From a checkpoint of a small transformer trained on Wikipedia: width 320, 28.5M parameters.
Each number is 128 + 32 x the weight over its row's rms, rounded and kept within 0 to 255. Layers, rows and columns count from 0. Numbers have three digits each. The size before them is the row's rms in percent of the matrix's.

# down: layer 6 MLP down (transposed), 1280x320, rms 0.139, rows 885-966, columns 80-159
# up: layer 6 MLP up, 1280x320, rms 0.146, rows 886-966, columns 80-159
down885 104:121131161121060188064132153157088082125124103093123126156093142092107091139099125133140089136103136122076124127142141186174123120111130119137139148153144103160117160112104101069136153131117101121152171181132122149151094125198142159129145112
up886 103:120162163123105126139138072107121104107129056155118141148220157102125117114144179087171103097067130147131077200073119132183127146163106161221059099107129177125128087141150149092148154180076106129166084150102120176104102063139113117107137118
down886 107:114155172094159066106157116161103149130092086192119193129134190114146159097190102162155135164100183099128058092141122130127145104142130083131097119094111057098175152085154104122144119114101115125042095095131125127108087168100140057143092137
up887 097:051117124156139139128141111180096067096129096191094133164147115113082106110101108123124150116082161140079119171141125143102120122128111136140105126109162150179113112185149127131099078145120128080144106158129130241121079106136147177174135142
down887 094:130093098124114170161153159178147142163162120107103103138121167093104159120129148111141152135105161149131113083086114113197156135091167184139099118158083098146110115147098169126119176140133115090116106081127090111086052130102150063145148070
up888 099:123170125131137036096112133121114044094114097105131123141148131135152097127117150093142146071105147142129080135100140091184200148165123142131085122100161132091153131126187150106085069118080165080119120158075117104162112152123109090139074095
down888 096:109142122116182164105085079120138203156141098108076140162123160143125178105109156123119129139142142092094162163101136149114148133141148128142140166127166116110031211171121108133136106094156151175110155084142086138117203140103125116069089130
up889 098:112094123129090107161159145147115107148124142154171087163144145114100067111061156114184118139082124103130067117080174033113137154112131130130179158167136118093077125114106121148088076150151126157133070194120208137109127141105122064147149080
down889 103:160158171123175127090143107167119102117087164112131139166127166108101137155112131118168121147103133170115190169107111096228125073123136171109161179097154103128154112118177109061153143109117151178158095126179112170176107129172198145163163164
up890 099:119138083150117130128142104121121142158124098157118201121157132148086136084152106105118123123199143084114104166134120114127150108142071186053142061138087142105072146121084159113155111107157152151068150112141104088188168122154174112056138153
down890 096:069086162123141086131152095110102120085121145104148140088151206057161134163115101057106111153117150154178097137143123136121112172074058138185136136091160109145142140150112151125134083118144151111152094215124159168082111152176139155131121103
up891 106:093151088175112179127126168144128154092193125159135154164107082180093117120161059097173116119097180096142156148107127160121107111108107134127156168130110072112133114137149116115158129117123111129141112103202136160122118098131100175167131149
down891 101:082104129102136111108108094099127128142113110097135129121165102238230156068128153148161086162089134154188149058084133192174110118157077144146177172123132136151185138071163132181101120130151121114126138158169099131167072146167089121123125098
up892 101:070108132228108117104169154101162121163092137138141150158156197114116135119128101095106139098123136087140193099126136154120181160134180142175137111123133109108147133166109157063141158063079099143137139096201099113127099091189119113083112096
down892 112:105146129108204173164188152114144109120066114098150122161127127110165139113112109135111157127142199152136120125169098170138165097102153119117086130131108125105172145127107129122130120058122087170182104112196074140138094120129156159061185115
up893 094:140174104103153158128140144120144104140154111196124101119133130148135137104164105129123156151158140133134128134122173097095094096093187117083149115130093062171174136175074110132146072165134131099103111171147079163126191162077110106086105112
down893 094:135099136163127060188084140112103167109149124124156102107111097154140155116119157170128126093113112166108134098172124190169158120165118142137108123097105107168151163078115166165119162138110122157128168132138119080158158118126192139183102139
up894 099:091117150166118094141073105116184143115097079112115112090184077120132134138196095083157161171159155153108165162166072147159111171073114067137117120104140106152127113132152120163065096153093137137127096124107097181100075096138158109129134103
down894 105:140103157167147136075109191134093155144139130109160107108093158145113175084172089135114131139149118104071071084137093143042177135123147113111059123118107105113119086092098134101114161084097129063102089118148138099143152125074101139130123120
up895 098:111166156103108118121126091117123125153156141092065145147154146053104102134131105092163092049155096171119142155170148133099142142169100112094117129111136101143138081086188190087122144128117091146057150133130173140154121139060161106091134122
down895 090:096087109107159124098122107136169141136094138085130120161080169100170102163109182129080120104119151148108171139080119055200119143098133110194108165136106141084182176080108092133140165161148173170198204079079118118058158156145090138123127162
up896 101:104170150156251109151116123092120119088172096124141203139158114179161145147066084129184143128137185128060073158153128104143138201089129142143095164130120078147123156150133121123143095103144173148119114127151045175145115090178138146074132109
down896 102:094140144086126135158053125136111195144165112129121184127146104105140131124147118151124129108129124128136089139183155116118109099187123125114114109140146144209104160104059084130138084065141080133185142144176195129094119137117106131175113174
up897 095:190110073123063095146144142121165088135132157130046142115126153110130146109183149151154155137145046064173150137111123167166151111093136128176171122159149186144142092159191107133127153209134179106157100132128149129112131104134139095048102119
down897 095:190103116115079146148115144154151151149138197119137138139140114144177146082138100121177124110133130127167144121147118170112084116129097126133152192074178120127154105175206088157119147097171145035151161121142119144148100049121124113103118066
up898 102:130117163078163105097133120174196100142162128117095059119167155114140196056059157142132101171129134172164142150080171126171151130150088118134140167131111064127169174148194092122166113227097141129133155107107128084071122151146163150151102096
down898 094:122184111141079077134146134110167132130128139143141171116122138092161162083201125110173137116148104098066165116104095130131127099128153087172126081110133157113112146108154142119110157142135089176159141106113174148138175162116141143140154140
up899 099:124093166139097147110132145105150189117185163197089170077128150171154105087161111133133094103114180115122110124121142072139164095146162104089129150172161099124133137117133152187092140127157172086153101184131135149129134160129130092170170100
down899 099:092135130104133150117155140146124062080132121049113159149144152139053076116124162171139146142135147124089112167119101106158115187110189114163086108149133128118135188142200114067122114129094149138145092087148154074094132112143115137146068164
up900 104:144141072103125118084094157098145160170040122069132151176159148117115151109133101154124176109153097115132114163121108116134106043066132132104118156115136105151052073113177114104127148138154113141136109153121127157141112107175067119150204108
down900 100:167113074117201171107156144108050075148165134145052108173090154133138151154129122113074162068122082136158131151178112121103126158085155142141135125107084084171133142102177165138135174111133142155071168143150067089131114115124100113150109158
up901 098:134130135121107171111098102137139148162181135135138198119104114110099118135165123156174159104201077188117199138149110124116158128199167088130140134194156157120092101141137115112117114095158125175159154115144165128103118135098140170144084141
down901 100:147169106115108184108154136113191103118113052155070168179047098104186140105120125113160141166052148167100142134112138159158136141140150171158111160099120162135147140113151104119145140137107149115142080114129160061151118049122099158146147102
up902 106:157153145133130165130155170148105087094091112103069126154150133099121154146152116123069060178131147150083168104102172167157157130095126078077099106121116099119166121179143125082114137139096162109141115124198121134112144129181152126079159158
down902 105:136106120131121195131116113090156102192182158134156154122084164110097105165094127149108131135125079166140134145060111155128132132127149120149078164138141174105114104108139179152161114136152061094120152082108141129105139142129140168084119119
up903 094:126186142162148132087144082184162134104119189154165104103143160098113142113135120142116148108117097127132113116126110089087131145145103102123103118090100127139105102140126123133163121105142184117122152155070109122092101101136135123133189142
down903 089:155110066113153137146125118097116125068148097129173086156098121153173112128117188077145104110119106136153089094100116108140129111134209179166120156146187117098127174143133188179173165120122106145098193155130207115145095127127098106131135147
up904 097:164123117140183154113148092109140077122121143096147135199131073124141103145065084158094130133136084069146154100049112096160073124102090088129113106132163105099109132123163143129182155112116077131148160107154109103085151146135048179140160108
down904 108:124174094156158158069093106194103158118120136130076139159132165127096153137130139171137137113184091115147155127084060194136150186186078065136126085150083118071135171107159145157168090133125155167083067125116127124151051115079146185085134134
up905 098:131092151161110088103145072112170089142133136143086109111126150119126104115072124118107111196158105130141102130139126104118106164119104171154116092167105148093119125147081070168148106060097093128120105185085145215132158126147076128077200168
down905 099:149133145112074132191124146155083100120138139129129153144098044172206157088049145162124118121136135112129141129150118101123124146132147174074077113111142095143126181134103117136080114116171141129152192185179147096109151104156149147097106134
up906 098:196162104112119099107159155165137116137120118155160167126097137163072118101073076180159122140123117128111124161183174150102102111121133175171100083120079112122151159108102120158154163142129058140162107134090146147159115135134156069088144044
down906 098:103160170111119127132125161135122198142139152128099094103081146142130083122078109124102139118096089114102117176074099063159122184113154140085151134105177132097144134154114194097155140085083150105117154089147111139082154080153123155136106107
up907 097:111170142108161103173164089111110168149165158090119111125131170102107113078098180129144135154100138065105120119157107102046137100119166143125103164095102091184110151162123115092094150131132139117152139107093142114149202177124155177083082120
down907 099:154118077119055069135140036142125132133156123126123114116067124151125107084121164129159128151117141165141099186194126139125123147103130172143144125108124093124130123132126107146171099124118113123128123129129115099110096097096118144180104139
up908 104:135152126172158149104147155146119096147146069179135162157105147191093129109176098065105145082071096137137085151094137130152189216083132169133138170122126139149113129202136134080111108076102136124121092195121169102119128067209136178101096079
down908 101:153047105155119165111171105056154155104130065153126076139128124109098117178131145143119108048066085124152112154107203124092148177131119101191100155177083082106084133218141112079133115109122161116116140143113124095156157159127194158131077110
up909 098:100153181103122154134123173116176147151145101172102135113168072131134124174099057130143065156119137100157139104140103102107124100160136165133159112147107129058127110146141170126124150113039102179116128119126138143116124165116188175152138156
down909 091:130129149186112149129117104101187170150190166092158139078121082122061120127137129162141091126098075176091093175154126146126116135133112139096125201101113073074124127098166168111142103088135123087108127109152145118147172071097106097111140064
up910 107:137145103160132097131085118135137070169126110121165131136158172123093144143112121127148127170125130142162125129076111096074170137119132110149104078131117074121135164164123120194175136112188089120153199072097118164050179120131166099128181072
down910 109:168100096159187096175170160093084092158137104147098136171167159100173127114110090075078128173163114137125152100129069137148153091112148162141172118151145143120163134160090070153156149089150134129074111135084081175128122099071127164131152130
up911 101:124151132141139151111126105134122136163181125160192148146074090090141116150175106130128121092141079106088093123183177109161145099113191064116134135208077149086114116097148106129165132168176109152117087112088152181092144104214109166151175126
down911 099:151102189149135165171158089105133184127127097100120112081137182151153105175097188131171095181158120144128101158104111166153112133164167172120165052111136148105129121124156171127157132080176136099082069133099147068135151137123126116119146130
up912 096:131112147202099079144114099135136134158149098148115210122077104116157167171141103158156130114143136153117209049185129120118130107110139089154153109117131117162199091123127062095099092150115148128125154165140154098127130094072097122138141097
down912 099:135068119146099074128115112069139136131069139142134137172133131114142159108123094083144146167132108140141090119111126099095161073117161137165136080089145142130141177153105135070136153159145106160165153083101154147165104142173130090181100180
up913 098:029079087163082135135119092140097112163075165101102166131129170069155101062130124141148176168115148155150097128096115106148162098147163163098082195152139112129082121125134155141072147082152129146111123088186149148151100158044186123137048104
down913 101:089106119109142154110092178106067071158151135091126112106091134154131120172153149124138112080120115121126139155124095127086045143117124104155166123137129185143143087118134143117125116181175105124170132148107150152119180103142134128131108140
up914 097:139116140131155071118225162164200119172155175077136078121085092063148158179160126162148086169138155115133143149102131174065126179119143091128168110158094122121083140093170083086078138133113154163141141137141149092125128096145178106083136182
down914 097:178149089093171147147157134094163140134094121117107139158127132109166124118182133164050109148085069141091144110112152072148161139110125176122101144131172168101169159031139130136125191148172174094152167142165135118152134111093092149155210156
up915 097:118185155092060151157123146075098133166153121125078134157132183109144165210128136114094161108065101138130041072149132116148149074094122155177093098132109084049160099135106150075140094138182123073156133197127092128077147122106190138157078175
down915 093:132146124098159097079144175092143130153067136114082143110114128101103135128152112147128113130126154150125134147079124090134073180082170125104171058153140168094131138141071130094110096104162129185096099141092178162154147173085119106148106161
up916 097:113144148167088166042110119163129137058090177148139167151196125104113071143122083090117096052128167109093115118094122166098139132148092141156107062135132080107103109174118118136138136101098184136143103093125097099081125119079150123144104113
down916 096:139102107092105152147150111149159159128122084134114160160131127113131130089055127119113207181099139127124096133148136113159101120123129165109124141076141118123169160112097125093048118084140172145140148156103167098148117156083145143182170149
up917 100:108128210118105083068117093078107101129138190141144090112091094109095142093115155137126155175110113163130171150154157090115211179096150021124131100161101152115144111130196127089058082139131131152134118118172118167121180154135074166113114152
down917 094:098117116124178126142185171122132119163112150141138160146104080125145150085112067170146168095129128123078086109099114079108139138111166157041139140121116056059135128142116116164158086155126109146138125092130172183120182084126120150169100119
up918 104:087106076104133148129097105129147140189145125134108097205157124089110061120108157126146129141139087106180211126111124160096185129137143180168138137177152082117095133141111157118097126121150098103172186095161166116151083165052114113115092095
down918 101:157110134140106062060115131103119111130124094134134116143133113158171160150183141163159132106124091200167122103143163181190076117115101166153114118120113147125131105094164127066129121148128178095084194117140121124152112069142136126164147117
up919 099:113113081063083138196130058159101111164144151111054138182120100168176138116141126132127107104131094139139103152132156152163113123187133134105117116173079151110094123069147176103170137125086136093146088117100159103128188092132108156122117106
down919 101:120127158192115187158137093078142130133090124147132204102086129126169111160104169146155148178118143188159104092156107136141106091110060120159193108093165146138163083158113161110123106152145147101110109061110129054123095099082133171156126092
up920 102:105100159102114111113121134057152118097154192141138134079164074140039122141053072148150155097123143170136192141163080152119130118115149127177157149113102101078157196092143134133118128061137130174146146108158097114163127112118091122116123157
down920 132:195124113091145109117161084182030150163127138144094132139083161110177137146147143112122103138088136119134080086102171096130146131131103123102075107122157180175160082129124132119186111110117133102067169128121146142129101149123172179143112115
up921 099:139154138135083082146083075163126114145168117107116193141116132115128102159121052136130185115190178163093170137078074122100182062155080143148148132066123143063112138147193102206163113081163079086095175167108120132122151119102147087159063135
down921 098:056118155160104131190097194120187165130091136086110097149097119136144082050108176098140092127128154068114118201159127134099133096118136072068090120132086138136146114166129138145142133141120077102191121103099117060156118112126166123072131106
up922 104:091107133113089119155170070175117173131116186132132100108161125138114195108167171133122101105123109145130175113064133161102082082177139161156093166110104083153119071087165134090141150164100118137103171185114118139105168136139117136140170089
down922 097:113119084131030112122083168156098138136158132110146109097151102136174151082103137115129120110117129057137171086120102109132105127130086103200103136171142191152086102118124095103153152165124119100120128113119067159138084141104079073138122168
up923 105:136101099132100142105152086048138150032085126114135111134114105116120091115088082085143122139113149079096146115092151158089142146121070105073133104127075108153164127172112108115135101103096156089166099169190134124114180136153145051102113134
down923 108:194157140165114159165122114047084180107119140146133128129120121178113064089071079152125145208062151123092166184146142124111118103126139096174091136151129177107156209084067134177099137075153162077033113128147109112097099168149096158095154217
up924 104:173138133126133102109116131125135114081095120080098121088134184119072139142105177129138126184087162075179052140123102123142115171115122158143153145095167164130122133180121146136127177181170102153147070129112155160163140136122114180161137114
down924 096:203077101087139106078111127127155091104116072104119198173105167087119122109122177135134175146110068130120142199117095172158157132084099175131160135133092131147153124171167164132122197185133103141105118149104120090133113163184148136173146143
up925 112:118146124145098175091176131126117127073111161139162133133032109137159139077107056152114156111136138133116169108122119174131092089121103089087126097171112074083179091114094127068116130139151126155142124143142132161154062170118117124125126106
down925 120:197108164117116117048153152124124156142162157172134126165110099173149130153121144136202184059200087090079103149107097125123080125100121062155197140140133121092122117165145190085064101150183206066087095130137163169150153172126111146100176106
up926 097:124076134133208065152069148141145085070112146145113082105094166084095138105080069143128120121145117124119124151144166142150155118119149139150131082127124111058110100165137159160128090190130186117179065099187138163124105135134142152113152181
down926 098:134140120101108071090172144142196060101179102126086150220167135155135090147156079135175141114179130108154102124147145102187125164165103081149076185163080182095163116109172139121098131043082109093067178124078111165151119091114139117101144122
up927 097:134120166161152116134084097150125167079129140201131138131130126084133126165131127113159149105146111129150179131147150101114115202129121095174107126135185094111143086129166122152199079119092141165173166098139048083191100110166184143136140117
down927 099:106138118121177132188119145135141168144118115133120082102121111160062146120112147138081081166141098177113106076141103099132100156110151140165101109077152118076085183107081076173139068076158144162089152149157125162144148137094076166172163127
up928 102:140140185182151112148109104130166098147157179149150134162088123098137099130069119111144139151133119178155116196139123126097132098131118139130056131065138190097135132167141199140109155142053088143126139119148135102064124118146140131107138090
down928 103:138112202099079089127110118131120152083133124174136155121142116107113187106130118108127116128129153122147071059126089149130105122121111129027135121129089098126114096141179098103081217114108189123146186121136135149189125102095143154142104134
up929 099:134116018177128057056149124095068157123056093103162140168104225087098110114174085146107143094172136094117159112077110112133129085118165167159177095132138173057145105086183087174113167108084085127119134184171178142178148102157127138112082119
down929 100:114143152115142113157123105145134164135116118132153116236091099114090159067155134161128137133096098127081146157115126092168048119105151143107134181208116106122132130194128137108154123150116112134170166165140109088119119155097121117179225057
up930 096:186159123201168149145086092131163047106186175101147076109116179116099089135132162131108118066150088116139113121108138127116069129172145125151076076169078146108077185147112108143155149128177130158140117153086049148136079141063116118133107151
down930 097:145052117146129119098109120170114132082123145125129130146103157101105144121129163176125163093133113165123129128143078155071131123113091150204119109140123135105068176151125105168163172190131140170138121180166115139129092131137136137197094161
up931 112:093160141142085139104177148145213107078107147154056122107138162122115134089182100051163132088135104155194130150122100128158097137074146141083168134068141027124192089113043159144093107085158159148187108140080092110127087138141112203148133127
down931 110:074072126106130171129180095091138125076154119117119067108137116100148128089129137190169144132096143153165088165085088102147083089164103098163096080112146105069083154140157104163147056189103163139107099137174147164156156128113111204102118128
up932 102:172153079130139089085152080177077103121175084130118144172123103137101098110121118060131138112167140154162216137093130097184130179168140162151150111092133180107110109080150143134120108082125129085105126118176129089142144121131104181160128131
down932 102:111170091143202128166104108049100108088116087149159158191124138094076149147133136117118112164097102114176075112089072172113139192170157181139094077094174126122112086118077105172117117090143106138130115148137126066161153136140173146097172139
up933 098:135116104162151136149176089154138168162161145080110152182105176115106122126086124142122141136102097106174123077151188121151138122139142043190126153177162084141154152169113162113063049139133089154121132178115152143100042153117127102174112092
down933 106:216064104129170130161202187137126138162111086118124106128168103091211109147077116092141111099115093121141121134118163139091151152155141159077121110146134112148074097196111083137136125155152093111101116087187187170139166098111169169074145137
up934 098:142121144143115087147057105142122130119153103135160151096142125148130144096106108167142138109093058071091177137112099115173128048135119126110077105096079173139087172192107166089102097122194151181122134148192166156138135132125044117157127151
down934 097:189152118151161035115148140111127131162093101169082130094123134084183087131102101122125115117081100139135074154151083121098124101083155077074128122145198162124115157082127171110170139107184167141125123096106099103139165105118147137122092153
up935 098:130156173130089108126092102157147119131085089114135137171093112147127127150106095091130110076048132117145158091084116096140088128117091135157146091108159214174093125137177154106100102048164104109128138130125106084112043117149090089152143170
down935 095:129204078144098061108116118072116146189121133069115154099070129160135122097161070148107118135100161135147142150161129178162133117143084102114137114133130161197161093054150137128152118114114104150154095124137134201159141154152156206103117115
up936 100:082133119100151092105138148185157115130191079192146133131164145096136132119143087077090080093177148132101124173114142134160094148147166112071102102145118138048164100102158138151142201133128165116104146141110101152160142161154070069173141141
down936 103:119177101135121132145105061128132124091139130116087078066128114129048144103138128136155164119131113085095142111159163120165193089134124203113154116119159124161112157126130101177116107122134103200120133127116138134131083110120211144076100148
up937 103:104178093158099088120075099131088140152176122101138127148139145132145167133180132116158145134103131151194141104156128076143115093131155180159097066160092082086172130091047147138114032150109150185141163121131124160112092156100139185138124162
down937 095:122104113174135086138154086132105132132109113097146135190118159116156150137087140124106185085137141130133184104161180134046136181149102112117117156186116161133137084109129179049159148136104072100132095108114202096124155125127112188148164138
up938 099:207154109133131166121127099083116105202164075088159131127096107149113144104163142165112106130091090110155149143145166173115113106101023116121159150165119146164184105154121147068106122107090139043128066120141121130101086143137147193083106168
down938 097:116124132139125127191122113174175121143072122135140195127136133124146170163119136186150078104092113137157069114144096134139130212120116111130076177126136079182111100208119123106175129128127068084065128117100091154108104158106159070154153111
up939 091:134171146152033134192094147125158112109139123091153126169148155145161127131082099172168154099107120164132146129134116074111139078170135102109185119147106125104087095139164194098112138109104084166070084118202087152071118127131160178137123115
down939 089:124153081088126127104163102162145099119145138189037136119114142108055095068136135099130134127101139136128085145112068118130078108121175133157155113125163137149188164129153091120152171132114166080176108161091211138166163113191107065151101112
up940 097:130153099154168186127110125118104112159144190091178156098148099108146111125186105115096120180093110148148189121158122099137101136165120118134192134135090151109127158151146098159123124205166143175132200153134142083117158181120098119134144148
down940 099:119099164170139179061143142182168112136154138100121135161105139076126175091118107172135194125094174132105109147129103133130177158161119089168109084118156141121105101092153118074124161143123115197085086100164114131148146056093099185117132165
up941 089:064126133139127134149141132131099174151174116165086135176172150113178107082126123098099115145153167106111155106073139130085127130108065079161114088119123107109090082083104141134127106143140135123144138116193148203173112113191215048146160094
down941 092:162215153106156139167087156133161150122076132113110123073117142155080131159149113178106146143085099148111089129097082139171133097150149164059138108107124150159089156191119090103193153135158095100120140165137153044107130141078109133149157139
up942 103:116130095168162191168136111166095123147132116096175182205137118093109146120149087113105104140120138160155083108149174075152177125117166160160091157091137155104221166102078132113130167087100125147092100163135184160116138119145158104137111114
down942 102:091170156135138176176128107068155105072123108161134095141153137153152128131100159141149126132081168119073115138074154102138169118073180189113058134116132164142141114050088157149144113188131107210166149116095144133115075069138108144157103179
up943 100:113140153060132139088118147081172168123093142129131164132132211116106134065155152153145172147132124147144121120108137124140142178169094098158208189095182138130072202114145136088102123146116082145123152197102169119132096055156102157086091127
down943 102:151175135081115103110117180133114109112132138164117047106169087173130202097087117101072103164143082181176165065148140166122102131156153151158102129121085136151147116133130134131117135099161124125160108114152108139144140098140099149122130164
up944 099:135148135101037107163085142163158088181127176103138178110182150090149109092129104126119132142113096110099110182065113149123130123148155081120140142122200116146157114154097105076113119134066159111136170118108143092097160124129118149101141173
down944 095:136099121221142131110154159172078129095125091134134099130063140143126109069046158143108185169105115175130116113130132101108122112150104140112137169084122133168133172068119106152136160091169164123149131101170146146161132125087111121128104139
up945 098:079127137168094087141062162104103156100149148084087102121147142113149180135072139146103153207141162166169134143182108121116132149069160163150097082172131076185125120137137090169152127168141096123157108084066130135129122137134139150118116086
down945 097:146116100093113081088112125160145149125109131128141163088160089093151123135138121122127185089118132143122154099112158147160103158089172147117173072156151168104145119110154132145146139155183139097167143140187103167143168108107087112183153163
up946 097:126167147098137127081081046131180156113148106152103104129130162141114134132095114168129108135167111155116160109142087149058135175142115077148106130096124183160111124163158148117169164119145163152165112128135152119113080112119092154188088129
down946 103:143156155098167175149061079116131136126192133160058122140169136181104152116101122134144124168192140114097131141204129136035115154087076126153114128128179172103146100102142119128155104152138161124124114064106179151130121078106113128118122036
up947 103:113027110113138179138139147157168107140131146089040132071142183117105166166125116079091158074183084135117047122149051144179176084144098170166108139130149090118124128162146144075112141202137125152123159068154128145122107150119138121087121103
down947 106:110168100106119074103133146154144176149126087118118132127114139100099099139131208171122113104108173080209134102148101122146111059113105112178121113108163100116181155163071126157159100132113154083094102075146090090121135094113140070127125147
up948 093:075139111134148107135126111136113120040125106137153135154160154130148116076129127147065072114135130110123093138089183169152123197109139113130120119161088185114081126123050117125103139109138141075106117158141138182116166039145161124162152133
down948 088:156135106105136179046127180176170132168138163144113160142147109158106139095109106077165127127102135139097118062107101150111131123163169104146073121109119127164150198119130138135168061107101127114201139098122186200055156122128081121204123127
up949 096:059117113115129146102098110122088108119168226082127163155168137129089102149101131112198119106141143100109102116104156141144102171117096214160128070164135108189149093105118154117140140204080178096095131124103069095100106130166101123114126045
down949 097:146108159121133120121153138151067137194091171102171172147110110126153169143103117144181140115093172070107155139103131160149116146135125095085119127202152095116144141101097081147118103177147117133180132124111072096106114189108146088152093183
up950 101:192165165068116167138126151113114073116197101137135136118155108165118156110149121131114183140155098142129137104134152140182120082085098171120057138110109115111122162149096143143086170072099158169154136148172125132188142086097075103141212142
down950 099:128167122140148116144160128107097179121135127155165099185113087107185128174168179139124162139157133171102178120154187150172197122159195069114119099107059091117074156127144198155123152096129090119141132080113080161157186086121179148140181079
up951 098:124159142162129044069152131155094098143104077162114191100131141134118110164134133106147117188093092147089195152132153157146166127130123140082093133034105120064134122080129164155169133139138144136175128104154112091084123086116150100145125096
down951 101:126091062089118123139117137145092142099095112121150124148174169104173096116153199132183149133130079131204111127109171106092126104139086131154138097118072114107126183102133135132094120126133142104125096139098146120126097148124119145086115156
up952 096:135168162128093170166104053129091092112145109099156077087136135164159120120156090094104115130140094097159124157127182072109153152107163157134195170084103097139119162140135129138124150113112090158121139103061121135022152184160095080058159144
down952 096:122059129104137139099135140129137165114101130172123082095128101197159166121096139095137163136104153191110137133078134161156150060076055083158067125092116115132143135113181076137126099123111153094135197144110132067120108097104113112132118091
up953 096:143061153121136071123086131093157114132163144145131109142126139114123155112181046170143171135132130082112129108185165128160104123146100153156107104164055145090120075115193118031092126064166125102106158162127135140088132092037116140152187120
down953 091:135164084126131162160080117126108112094129143134104099141139135092136179117131165169078127108117121097073137142119101102157056169131140160110178141127148090136117107116163131185176125116136119185132104165145158136091077173116109114118128124
up954 100:158097166160093145117102070128068179140103162115200149166156118125091165118180157128144150038172165138169196143098117072102102077138111144053147149098131118175113122085129119169151166093136132135096126157101124110074171144181145150109121133
down954 099:089129136170130159198122155194154128147123108117127135127073154105111113112110126073121119103139106104106100092134105110149167114130113114117112069115128161122142179121083139139123086106095143130149151143092172170123134113120151117164101116
up955 098:125141115065114124107214131205136173032156155117180080184118159118089133139144105061088118122162126098130165159082161159176101126098066179116117101133086149130076129093063104129097084112080167129151146096061103093103185140198183114139107064
down955 098:137149120157193114171164130166164116204119041082141094093123151163110096135144159131129124157131110130096133029090125147163186135087141092154069075184138167092106080135129093184137129146150173144140112155092141137144114122152129119119095164
up956 104:063097147163163148135103175096034141077107129158131110220124103086075109170133182118089197095201075102129190160117175126184161128110170157138095096165093126093123146098153143094124124176187089097132133123154117113106117146102181117121145095
down956 103:114182110153133115103181145156118161180119107101146123090133120172128099098096208164163092171084188116125104120102153047176135132108131157125135103136114182114099083139156093157128112149121178084077148130133178139138114180150142132165070154
up957 099:187118058113082168145170146092098117106115160152205129147098047093151150057133103106144148154175121137108117125052112118155113099069152154127098122130113117110129120174128080130135110118150195174092124144152122109170150148155135183144162169
down957 096:061132114156126148099147116121136120123133141133171133139148200164143132111147189125096134175156133114133162134138119192127114140123150122137126156154083190094122112192084089147106129106106134115116161108191138141093170143154166079147140164
up958 099:104128115128067178134154014163129200081149173076078150169107118122096133118066091144124088152161094098147111158162103160095146184143173114114106123092107163102069160129079119085093083099118113100132190121073082157161107075168122188132127134
down958 101:147175156122120081105090136198128132127156155154117178109125097086149095193117113136124127101115153130129120142168145141114166104096089138124111158107107142153148146105089135191144147139153158115108058075173140088137139128080191104199122154
up959 093:091151085082128148151128054143148156149177180108105102146148119086098185110194053084091085118176115182134115154121094162165139189142061116126102101110122124100104155192166102125106155130106101091106143096183129105117123106106123121060089110
down959 088:169135191103124203106113220096180058100159126133126115145114124160141155086155146104153100069122158145113118131122103103088150033137112133099170106140091168165078129148134137142110145144098115138146112169062178131186100090075122111163066108
up960 104:119123111116116109107000089126137123100110114089116138188145128125169119119130091134175177119152085100132101118166138104163117102134154128141127178099157066140156182181108115107149055148090154152110149108060130148146175115147131139160142163
down960 098:123154137154150145167074136169172088089072124078125084125150114100203151084111068141128163188178128135109142119153149167208069125165094082110108141159129154105132096118110109137177178069191127082204172152055123111086129138159157172132083074
up961 098:105217100143108114111059097118139083093154148086138124165136094115095126171145123117186079094157138120108165134146176114145242104119135117101151133102106135156135133187155077123148127155096139125193140176128128150076181122104096161137245140
down961 099:212152195113101128132142107133128093087156144196215102094123144115069152133110115205094111118149153145129072103134073122115114104116100153127143135124137141131089108074133150164080130091129113159121120133137146150152120164096120099117133094
up962 112:139137175092107122152099113151111048189154173110098098129126118107151128137097134109167102148141138056150141100117141108109054080119164156067111121142059097100130132154123111205143135096132158087100104131137168150114174076141149140073174153
down962 112:124142190087114140167072097116092082141160143208154148136158143163136109122216052154028138158131109070115151054174099086134097079093077068130065155093115117166102137211130164102128150125146182118125110154169128170133105098128145181153075111
up963 108:074095070064108150147147123079147062090162159145152112160151026083145168133154086140139129111117097183119132081178112169125157148140146167150130156181137151106130128127154117118125146137101167101149119146102087075070181159177060125155166147
down963 114:121131128104149176138110078137141080190162118225087231104154138103189129110173148140173099148168119103067130168129175109125134128138168187112035163066105065124170123156158103079090223054132130057132163105109161132171155097072155092132119085
up964 096:098102156137123104156094091151085160105177150099116112098108109113175115113157119179145137140165124104186155147137088143161095109152154166110131149092125151087091116138144139158082046168127175053090152147132175090184142110205140173125123085
down964 112:102130151102140137102126172161095078162151213139113156126118157193102127092078139108159150144139083082114101090162069147100143170232150106089138145099107129132103124128135177145081104158136129111075132158163089098120189148151128114141087094
up965 103:141151101218144124156161098075150088157132188091100111081121153062119073133125111207100129127130129076143105185149117126174150084084113114124109103194129145115106098162105126095143153139092147132108139162125121102131157136139149114153150127
down965 097:111086143076132127072093114151133176107127076087104108104129149165118179126156171152201143114159113161120146160187035111161143110067156150061128140132127159126128186123082085118132127109131094167157146114108169123106131127103166107139166118
up966 111:154121162100114109163116134117149124192125150153110147158104058112142123119116108102167144128048134100146157045134117118139161120157135116123186111111130212155120161067130166117100109132144106113086079165094109092125124106113140148135168123
down966 113:134095123091121178107093106155090116170152123119119078122145089157112165127094060120113098152089187107119114121167162135116121054119115117111173122091081176131088128125139142094134095106141124094140094211122104120141230103132153128108127118